config = dict(
    n_layer=9,
    d_model=224,
    n_head=4,
    n_kv_head=4,
    head_dim=64,
    d_mlp=576,
    vocab_size=2048,
    activation='swiglu',
    norm='rmsnorm',
    norm_place='pre',
    norm_eps=1e-05,
    positions='rope',
    rope_base=10000.0,
    rope_fraction=1.0,
    qk_norm=False,
    attn_scale=0.125,
    bias='none',
    tie_embeddings=False,
    parallel_block=True,
    init='normal',
    init_std_qkv=0.0353,
    init_std_o=0.0438,
    init_std_up=0.0505,
    init_std_down=0.0505,
    optimizer='muon_hyperball',
    lr=0.00611,
    beta1=0.95,
    weight_decay=0.0,
    lr_head=0.00566,
    grad_clip=1.0,
    warmup_steps=200,
    schedule='wsd',
    decay_fraction=1.0,
    decay_shape='linear',
    final_lr_fraction=0.1,
    batch_tokens=32768,
    seq_len=128,
    doc_mask=True,
    train_tokens=122100000,
    steps=3727,
    dataset='wikipedia_en',
)
Each number is 128 + 32 x the weight over its row's rms, rounded and kept within 0 to 255. Layers, rows and columns count from 0. Numbers have three digits each. The size before them is the row's rms in percent of the matrix's.

# layer 2 attention key, 256x224, rms 0.0352, rows 52-63, columns 56-111
096:146109178139132145157153126120149135113089142151096112109140144129109107113116108139123150159162115196147189063114112136061126105189119165149095103125089107130090099099
102:107176119095151180148067085127189115124144182191086147172157136158099140137139123142156143150089112133172173152134121138154156070132141137106094155128158119060125138136
106:151131093094072027141103152134131183101148138135175134117129153146118135116096169113122150139100100151138133148171119130100100179055169094186113149053124121139143141147
099:184081162168140130133140121163115117145093102118136130137152101130136124102107121122104152217152105167172141152150119063135162111065186154111085181139164142120144104163
110:082113122162085174081155130163154107119104127153132093101077137118114124143108163085167194082127071197119062135107119114180075074136099163132119133145118149125077105111
098:140138138182082174139076083127105104117101153111138077167106078113137151103142089150061104113133147110068067190122064076091099191123167117185154084109151102149093059180
105:149114096165191168165125179143164120083147133140088118104166128053162124150167120110175181152090115197172175041121117152149149165172104101151144106110147129128147125132
109:130032127077079108133155149136134122154115140117151131164177137174117113150126186120065144134163081124150139130156132080141117107147086139162151131122182129111116173140
103:110160126119152123126218125176212080101128117094131144146090162178179102130179104139112104151111120104106141179103076162152114121106094124099111158105158163090110145149
111:161130178135103117074145105161114156135211136178099153147112091085128172087182094114155162097143102139106080127119151140149114203105148173117100106104150143087169160090
100:093136119110137127083095148132080117114149097116104115076112099199163133086062106098153184200142165185137137127109150094154126053067132106134192157142167106118210114131
096:105129121122107145157137129169120088165109172099157180180112215083155098164082133180100149163126117134119126130134123125143141140143119126103119086087160118177085111144
# layer 2 attention query, 256x224, rms 0.0351, rows 53-63, columns 56-111
102:117108178177129113115086138117126060099094097136141184197156067153140139083138132127170187137103090070153141102086151117141157124135108094126110148167157127163225096135
103:155145118089197155186046086146141127153076179192053177123128158117148118101173129115121177125109100191154090109137166176141151129183112108123149134146158061161168161119
100:109127114012125136107170138067086118171156121154130085125141142073103111145183088166118102089096103123122189133076086113155117111153107136165149074149146110157086152090
110:120147143055153016145114125086053096116073108125192075155110093073105131084090115147102123153149138160150150101125133143124123174144150105115146174131160134110114162136
102:110099114103162077149129147107116140110103090172039104102132128131102097122097163188126140162139126073159136105133150114097153111138119131157133114164141180111116111090
108:080134129154071117043084136149096126075141095150131168121100127121162114145127107128107120155137118093128119175137171110176119188097100136181100091085163106122123085094
112:176188088122164136134146129131103128109173111122160117072053107058121094065102107190178053131114093133159112076118094144154160118076142169093079105112102127171160149150
102:090104132132113157204103112147144123092155097147169128166131130143102104147118111096165179128128158118134125123127191102143134148158118120089132163127124101114173142101
113:024107134116106175211124129141179127069053142136118105130138131176151131176141174131130107145100207120151109088153136163109089166164060134123126084181066149179085166124
102:144187128158164120127141164085071076094129103124070079202166175120115101168170075148163123167190090090130141147127103077096162158194125135147097174089159116100089145108
098:145190090187159066125145165184092125120119134133111145135112195133170098102118112105101119145162160139114109142085101168124143111157151147113121174198098132119162125106
# layer 2 attention value, 256x224, rms 0.0355, rows 0-45, columns 56-111
119:188130129134144082126073099105177139116095132123093144175096101124119145139157124121148140132115078126124162140136218167106125165166164095129136155175163159139079139098
117:141116094072178152172147142160144162105116120166170171132152189085118156169203152130109142171075116144092107143152127139149138136156072180153202128158141143133126146117
108:107144142182071144151147221172108196126101129092131181126141082093095177110118143128075132157160132152119146096075117086114138095184138105147129223146152082181136126111
101:113125123089171125113185120134121117120140153113152115164108171112182148138106115173137138150115151128108157146096130084100185158147129144027127036136140154142146069117
114:136101154154038135142136108078112111120106077116089133067111119096125094094125080161146176087159124089117150123092130122151107113068116125155148096143143096131100140129
109:107077123140136180174172129195122115139149204092126142150129148200120113171141151131127138114081088109096080136080129186112134067144163102134122135098158147149139164100
109:167102100098201146094140115174150132120039139130075116152123152139144116135139114141141117055154083144158179150108123131094107163079140141078175139106116061130150161144
109:129142066106057132083142158126108080143074082094092055095170178141132161117093122163179113069121166101162088142169091075114133143122102113189141119098154147134127121125
115:185134150148121100094120126163164114122142130148121176113137166088111148113127122133077119172140157122185124132115152150114119148152083087155073064128156233121183186077
109:180161093223177106158088146113152172123045123128152118187086170134069146154136101127124093134049117153146112058160162161092131124155099119133140146127159131166129107134
114:121194084121072082105072114118129173089133117104083103093170076147159073183147099114112107131158088132136123088131172165178141130140119094109122148099127163138149150114
113:124144156104140125078088138074161163109183179154138116089080182151109185114104164150122122130187139147145112095156099155149150087110152121107052081157133115107098147116
113:143104142079182122181160067141148049101136109114085125137088088204133122126146074091156196119070169124164062153142113132132132149131118114140138114093142165096078120198
111:096091125132146044115103186109153123091136065113195105109108111133144186106132164138087056186167158075100150099113149157110086123147128180141098171184101159111133127154
119:230180101177121123116140123115115120119157135135113129205110184167140108079140149122145091145111097111153099152148101151096151114125176161110147150155126131037109145183
112:125160098071155151171099142106150150084047044146175144161141113078140113166113124126151155130140160132109170137054061142118167186103125122187133064156117110133174107113
111:205078175155078108139184131100153164093140074155152112152167142157126105081113167205117180093094140095169152132099138138101113162160045141180102148096114125064129188101
113:090085146157160101128127116110119114096158165104159114178135125145196117117135083137103180114079133126119182123113159121164144113159114154097131139157134050089171129091
105:163161086116124101138125096117114177156089080140131102118104167160149120176095169157100131153119136149133161118070125133136115149105157118116091130155180103144164139113
107:072097118136085153182084116089132175135099112143152107120174113087148097150101123149127076173123086162178140097096124123150073115172175125090155116218132176140111112138
114:119122103154083131165172153149168128159113116155115072116154163130118155125141206164074094183107128086112114168132129177059124190172140106124121106106137144130132072150
115:146119183117153156114164136117105174140118114061089129083146112066137167089098136150113135172160127150079124094143089087126142229148125130132130101131131091154155194142
112:131097136136141142134093124114167145128139152074108051129131108135193127121117093112170107078119147168145121115132097147145166139154110124014152133120087098106129169112
121:129116195128188173121134134088178083134090146085124129112128134137139143113120160101123153058157133112113096096171092151111081151109092108108158123164180187147107110180
113:149103103103144063152086092147129052110140132096099188110127127098111081124119142074156130177150145137113189129135107139136079106137153158112138137136129147115099036105
109:153169101154113161143110121137113108151155096126157112149125102126125208070174115075134149142122138104144176112157158105101145121149125099103088086114077154166140183111
111:068109136118132116109088171118117128090192109139122106129073161102130104101147091224182141097050121118095108157133156112088152107138143119072123117102093145114130099124
114:061144122191111117127152094146084115148161165149133091135142151111157060091143140180127153162103050148127107141135099084067134142118117145089171108156125113111123121141
108:118137134123124140153134181146110143083118124126151165090128155074132087156159120083192132103102172175114091091094119140126115159173157130066066104107097061132078073128
110:134206091103168090158149123194079156137158190119172083041119112133133103129152092101134150149160075085209163175158142180214098118100087105103150122111139137141126134083
107:119169140206187129097080094129111128090129081146176128154168128136103136147166153134190144123132088168100177152141116127062121128065082114147102127087097187067120131164
117:145084070139169095157123158093179128109127134139122133187104152098175138140135094178112062133131146186180077144102082145105129115129168149107078115125150195118164169107
116:113174155162113109141135124144155111143144102111114096131063113143084108152127113129117129081169138166164132170128100111184137118121089121124173115118114185063163082145
118:158138054117125000129104203153139153159170163151108186098113096225158086114130110160104059142108105127136098106064091096160125128177143105128158135159077149160113116061
113:096105141135161113097168129141160130136188145132098178092184083123129132085082149123089109175145165172072165170131118129161167080144167134108122151150137169150156148119
110:136147118127066145121126076059144107096178152112168155175066080131129106109115107148110092081139146155134138125062170129108144149167107085206159066143152107119143105105
114:140041140154179075187136133137106071136138113160128087104119107113140074130133120082129087133100093211099086157128144155220098119139124147161115128062160154127116146122
113:114147089130106171123131159082085109161145086164112099164154079154143119108172110108100117070159079090169117135147107148178119152165048110096158146083116077108117115146
111:185136119084059102114189142148193133123167097112153055120170123123091133147136148150136141125174117174152056115122123109126138121116147121139148070164149120147154037135
110:153170153173108096163139069102138049183161126110114134138164168138110116076140202112145168194168165101114172132123125134119084162133133127144113155177138175107093158161
106:113103121200102148143159124120171046039141077157134068136146145139124096093072171101158160163168102137095108127109060179153218122192162070080141107170137138151131135146
104:122145155132125133126118143103146174068135168137114109048101159127175077156113087130133124106104144081175158180147125153086103123132161144105146110190130171135122126128
104:174137092104116083126131169135110081135079164106142135104091176125138155158090086187090094050155166113142110134174147118163110119141101138110099134128109117100142070112
111:170089116085132096211100125111104131117113132132120141083136133138145155060137182132141128128129144180114120168092114152109142133092137163130166077159159154166170148052
107:159147155180084076198139072191106124130127059137143096145185149079141147141082111092107079097166145135154102099099154120090122093118163107141188088069106097152158115133
118:147150167101111150121156088116145149091108116102126177165153108096122126160160137096181083090175128189141132113148121083121106125117121127184169134144124165141156103157
# layer 2 attention output (transposed), 256x224, rms 0.0437, rows 0-44, columns 56-111
123:163166084127165128088072082102126107077118084137117104139147190154094132143104132187123129103104181145138138136153105146090096111114094095106118105141150142107101116130
119:091105126107135145087079133162177076121131133124121110146086143188135141111088113151143092122079105077125146177178163192102102121119111109123164157120135133160116080163
107:106085108137037136066192140148104063120086074121180096151135095135110154140152152078133150156151149119106129125148129123140123142104114124068182139141098152127077091105
103:128189127097100110129126136131160160123158159164099138093147119110146145138140186125067154108068160095095117129119127131133173174108093189190090110156106146137116109103
116:127112080144078116147097168175113103159106106097062084163183142172196124174068192140165144142107090141128136154129077098151123133135125113108161078093106079127162032159
107:088087118120134113151128107128154108122134166203141169042084124100109123093134123118084109122109146207164145118128033129109135129110156140145111161154123161109125157187
107:158118169120141097106105138150108142157102150125149077088227063186106119111055124130115128104141094151173137112160163113132143095109096141120115140156123103150150096148
112:128093093117122092105142201151043129091084088112199171055081137136183122138175098083119112120058151143158111145053163135129092113150181121056131189155156151086139130116
118:181158070122118101181116084163099105074111126102075132154154118159103132171101105097150141117069164161149213155154090103132176100149161157149160089115104094107140122153
105:045088146123145139172119134118086144108182135082118114127143105077132130149166097125153163138123112113160187135086126094146170101128138147083158127079202195185115185135
111:112148114126089112123147117083077106164115150139139140136103121055167116108177184143147155103151169081168141046082170152163168114114103170105092162112123126069188099108
115:105143165186137138176160126122113126158149152156172103147078112174149116185108118140131221114083132147130119120149085126116208149133130154132192139152070094081101190099
114:077177146184135091140136152145169189154097198129125126140099136151103111115127101094146164233151147162142124127123126187164101097120138112152099138077143114146167108123
117:068112115060102134117134094132081107072120117086194150092109148146113089169132110100185172111129087125133119142092147151170128105167141109127080116161117092177188144113
116:102182104148169117085173141101125130112113116116167153101127100150129097137166114043135149129120143174151125158124154127156112119140131090161116069161155150185132128117
111:153083161149169104090109128151052115153104092091113128095110101141113070042125122132170085093105146157091133125163094146095142118123099120101140101048152109142106113101
109:180093138123098128135174096140180143163118171161120096060165143154112091188021121119080123115131083112116155102117150140161066130165115138114104113110151114152149103140
119:129148125159133155190152141139079094137141109149067159174153130130146107107117149129173076165180161112183146114170108097073104097185171158109105136145106100103115076184
105:063186108041148176164148094083161099106111077120116137116164142174148067126108178096128140084178111096113111153150173126141135106141115121094130177109145188106130141166
102:178134144145102131072133117116129112127173091176148138167042178117130186114218155085107089106105070078113143155123144093128164149130103168106094103160090081103106131141
113:110152104106148170089132115146093131079210107110132148115130102172190147153156082116141137110153167106114080132108154116095164093112128087141109176136142184171107144109
118:129132102065150131136117125119130155114122183167126109174211129157088129134149152119124105148156053108103184132144187161125127097157141172172137138163142121135174125130
116:168130161138160080101177077146144143175088181135075123133113106133123155120113133167108083114164079122096132103083111133125174110180103074157097090142149111172123106168
117:149106172168109076160147109145152169095143157106191130127146165124151134091116183132170158106106172144111134094151109110111135132145087162149155159164122134137154138079
116:154184165120156132192146158092134109147146119167172201145113093188152146122146138111137156142135077094171122077142068085151125117111132065187093118117178118118069193097
109:105149145127126077055143179161101156129135099134094097189099090170137118119105127116095161164129153119087042102094105103169168118186086209143116154139120151161148122144
118:137109154109124145111103131126114125109160098138137116157060102130087099113137067123150137138117104164126092126096133094177131106093102167061134123157102131139170119141
116:105153079127136135135164084135135114138190100152137133150168102161120180110117129119093151136152093117141076135172117114157119181079151170122175189147134207132098204174
111:134108121122123064072102106125165137174139065123173095104120061158096136133129095118060089138116165081100156140183145098112199127120085095119168069155125139078151179071
106:151133165150157116142105131127133123196130143092092102112081126125122149109147131110086116156156151078137149139088024141134125158122127104094101164141140130083126093143
109:127137136110118153151097126087123094190103155143079150126137142095115187120122129147115137129118162110095097189115181124139091154128138090131150168119137114156162169166
121:143121144105107155124178066141145158143071137140051127118136127118158071095140119122106178167087093128136124128154165184107180121117130102083151112138178114164142118143
119:131103130141180127140126090138060136145113145097151128075087109140128084147099101158188151189109112118123128071052146128109121160105133132141103131109126104114125111146
119:118145158066120110115124086108101098109074148169165162104160166136100123177117072149140143115141120090067131139124158174117151103180122131117099110123146142100149142235
110:127105150124123129143125154139086081110110142174143180115176117146131158104087175104093154180106223152118140069132145095118158177153153117094123108186122105063095140150
113:111129126132212140174095187102152123187119124167142167138131098167114117148081050121144151117098157177155106148108058172184097143117097179182131140075114156094100149154
110:139134067076091149123131092090107151130128148116116096118150106145155128134124101209147151180143108135173143098106105162158180088093139127142128079137114121133146152165
116:117093146178156093124186115082129208137160100094170107166156129086192166133162081135152102175180086120124141128076113134175134023141168133093070178166085127135153121107
111:093107124107116146102078081122185144094108166187148237136173114106175183136155072155108107090125135088152148098094072162083092166127132114149082167146084170158109102138
115:136186121149177158171180105132135157113087099140170136125085152087133144110126114143170131095184108214125123150121105134120149160102207087205143172087128107139114184145
106:134142087138144142071167163134179113141182108164124113154134060097109110134129069169167104159133162172092122120105081139158080108118141120137152146166132124105129104127
102:127115145176112098126158100184102153186150148197143144118111144136130045130088145076099115154139163048159125060177127164096157169135122142159103151156189056194168162131
110:167117102110113084147088080130168166129111169129135098103151182112111112118092163099119085193157158092110148074064118126127170171179161149111152109155141192176099115163
116:206145108128188129107110135191176101140212131179184066097095121112177139108104121135129159110140059172132123100108145134114121144100083164091058114106130099152089121191
105:153114109135189103151128152105140126090149145148119175117166123137145195142070103090151120182086112070137117194124103150084202145118084057120150106103167131146106127077